{"n_layer": 13, "head_dim": 64, "activation": "gelu", "norm_eps": 1e-06, "positions": "rope", "qk_norm": false, "tie_embeddings": true, "init": "uniform", "init_std_qkv": 0.0294, "init_std_o": 0.0, "optimizer": "soap_variant", "beta1": 0.95, "weight_decay": 0.12, "seq_len": 512}
Each number is 128 + 32 x the weight over the matrix's rms, rounded and kept within 0 to 255. Layers, rows and columns count from 0. Numbers have three digits each.

# o: layer 2 attention output (transposed), 640x640, rms 0.0866, rows 37-39,101-103,165-167,229-231,293-295,356-358,420-422,484-486,548-550,612-614, columns 160-239
# v: layer 2 attention value, 64x640, rms 0.0508, rows 37-39, columns 160-239
o356:112104116142117120135165111121106136117103140113122161166118098146164119142130119196172109192059159106127126126120144120165092190103075184208111083067129140152185189183174087132089136078111144130106159117116165144145173172144116129161123149
o420:129096143125102121121151157112160168140152161123155082175170108080094185139123092069115152116121124173103175161134122170080125114124132149149158188114195066176104122123109113160089143138193096164088203148121093137117147105138102086122145164
o484:124177142173162108135143143188088185136117087113176125088150147103126121166099092119149115118137134133109095168187183110124098119147068172106150176109081125215136121146147122121143063107032180104149097107146116099146133111125157089125139139
o548:148150173106115122103157108165169109111054139141114112183128158099146120045045149141120090176154137141131164102080123193110140151105107139117129177082173080083121137186194161124078144095230149135150126073149122110069146125113144151114089055
o612:118148146125115136141145139102149121147120147131102124115099130102118150145136121149137153106175145088108127137188122101114110084136174057118088148143155163102078125146128125106189118134098126101152126132085118132156155076147118154176212154
v37:127153112123133138163120147128141134122162082063174183055117157198131119074145121096134111121161120119133152114098131099173135158121151154176187128125123208107126124147072073172123178134047105061147160136116108156156127079121119154133191099
o37:166173134097095138131154071156188101183109150181120116103184174080134144115082144106136137101112103137089131183173094158135104151154123113133129125178224142135117128036136218112115104116128103154142158098106192104131171126162156103098101126
o101:081084129146098098069102075099116180162157146145078119156166165137118134122099173102106080060090115138092113108128171077146108121112136131161113106161129094138105128099184081088146108052124125168156168117129147136189138110124113120067129170
o165:134091109108159125118122083084108142076178061129139170103138068099092097153124105154107135187156121107136099057074086122137119048105117162072160172087097098155112138107120112149057122074133107127104119126097138123073115099110132117151149215
o229:123071149107095117163129182138148179146069146092096102117151154094130121119099114120072157163139143186136172150166068140073172210135119133085031112131136123160176082107159129088149170139202141110125154109093068143101181101141136146114088116
o293:109071132090136182114121180161061090134165087119116110113118174098144170166121132104101161113106111093135102124113127099074104072151087145136163143150100176112055075153111190132110088164094144133139107107118137069106178115220085134146125106
o357:144159182106140118114144131123165101087138175148132114076117101136211154145120108160179098119140186087162096178131130114131166101165154138151138086134073155146193134122167131111176146103138139143135165155133128222091170121196126104110117043
o421:099152114172132099081165125106119134116109116169146101225069126137137093110122145176170145175131173093158100142150168126169156141159093120089109125116198109135225152131109150175133192153148160078148081137163146105087069165121157092174062108
o485:203107105126098127171088097113138127118109083111068141192144125156137163074120122166145057073081116127173132119067109160142131197065139160195135205160159092101105096149091133155142140150114044160111111110135091173211122137100131131181102103
o549:130154103103098106135109125120108043125127143172168139126125121138037107142146080116123164136133102107124144125127159161126150122104134116129122115089053083147090207138081088103152101105108130087157095191165100060145085112146115143130153133
o613:135134129166137136124138138135137160107109160118139127103122103116126131105147160149108130173151132123096139158145134129143104134113142102159165075116124122133148185152107076158137114150115155155122144128145143193109131129094121127123157100
v38:127133144160142143102132140140085157118135119090120184128098130139118142072141155146138128147127121155136126132150116143123106125123119141117068125137163155118185145102104127115137149132154167121096140132118091145185133177156167115148104087
o38:132135082103117120132129121109191138131128069122188106090154133114188084142158086145064027099163113139161108115096175107127143081152158129092167094176171129136121096141099105109150178127078149218113078032132131126117116174136160052093169107
o102:088090124116135138140101123089149136127118135118146083139149119116091107143167190083068158136148163112135096132163138092117201068134139144138174125072074042183125153114140111178155149056140096120177172149175186116114155132124093128190050167
o166:104100118133132128139120110141069139217135129134137137173169130112066110114079162096148139145103135143098117074170150188142158127113110167135117126108178230131130109118120142152149112121107108083164117157173105166090210131084158110131133197
o230:115139154110044153109147109134127099077132154146152179110128112121125147101121136130161161135158109105217108119091149140145124112156135060104170154128124129156149146172183125080113111143138141135091141120135124108116106090131132136071153115
o294:188059165122147123143138118141098123173127109136063110106135098168134086200079109119141140143055109118139140138137086140118131131106082116118078159155126128138132186140152125110160133148145090097136113116123085083094101171160058232095163104
o358:113171136130142112152097129071146163129119144082111088154091130149154155141087169110170138045095108108032178090112123147106136188135061173115112070137143135148160069126159117192130140106187143120172119049067097153148133142095157158131110224
o422:162202130138135158107082143150102069109134141115128156092152141048161085124156152116126125218146193115114128152105057124128088153142112085195156127148076116057078113121120132124149115121154159119139121165144123130141097077126075108119119223
o486:170155120082106126101167124065096107110215096134092154138141142124132205073105147181132120128130120087142115144105149167101090162087155180143045153124156190127148151153138119091142140161141111130047126159139145160099086120100165186186081037
o550:114150129116095162132152126139141152144055168171149133136108097167175112157153070132165076045119119114147109097081130090157161076124073112170162170133113135106110084111155083108142052172124111140183113133092103090102113119172119078105133103
o614:126158140186122073101117105140171091110137124094127133157116117165111094113118108136108134111160097123124140179137104123114142183165220131109090142134127105094141164115101200119104148121120132089129134119118153150163136132088113118130176054
v39:122164136138103155116130072083137092122130080075147113126169118124102166134143156139104078168118069094147144145108093120099130149103145154121126095115109072143146118129132131121109250124133133133064136120080092130118103105139136092157099100
o39:185130116114086077132095142122163195117167121102109117146205127158134146115153079145131107200119179151135164164099077126099132140107136056117094114182131120105145092130126135110155065163094126131162136137117155186142149190093169102132176148
o103:059150149113169087113107085089190218139077136173154165187068089174076107117118107126176174069124157124143165145089199094147151086127111113104126119146130138188169121138160097098071129089087126216169123101110161154147170147118075096092137205
o167:135123113078128143190122184117149157087148132089197081086121069162147152148115152089145136143177147107189076138091140149130146129120131151136136107090120123182117077183116154116126096066169156182099085111097134157176066117135152113146148150
o231:046138157181136155136161149143131090114158157135106140108123194133207151133120137136128071128087133100134109117107130175096135119193198151133085143100131146122123183074154125198162126096140140155089127072097136139090113125107189088118107072
o295:152064153157135114116079094135068085134124115147115130100140185092084169130127161136105176132135142157065108064185141130140115106113126130111137154136150116097111142154111109142153104112143181129132125125186142071089082145167134106158002117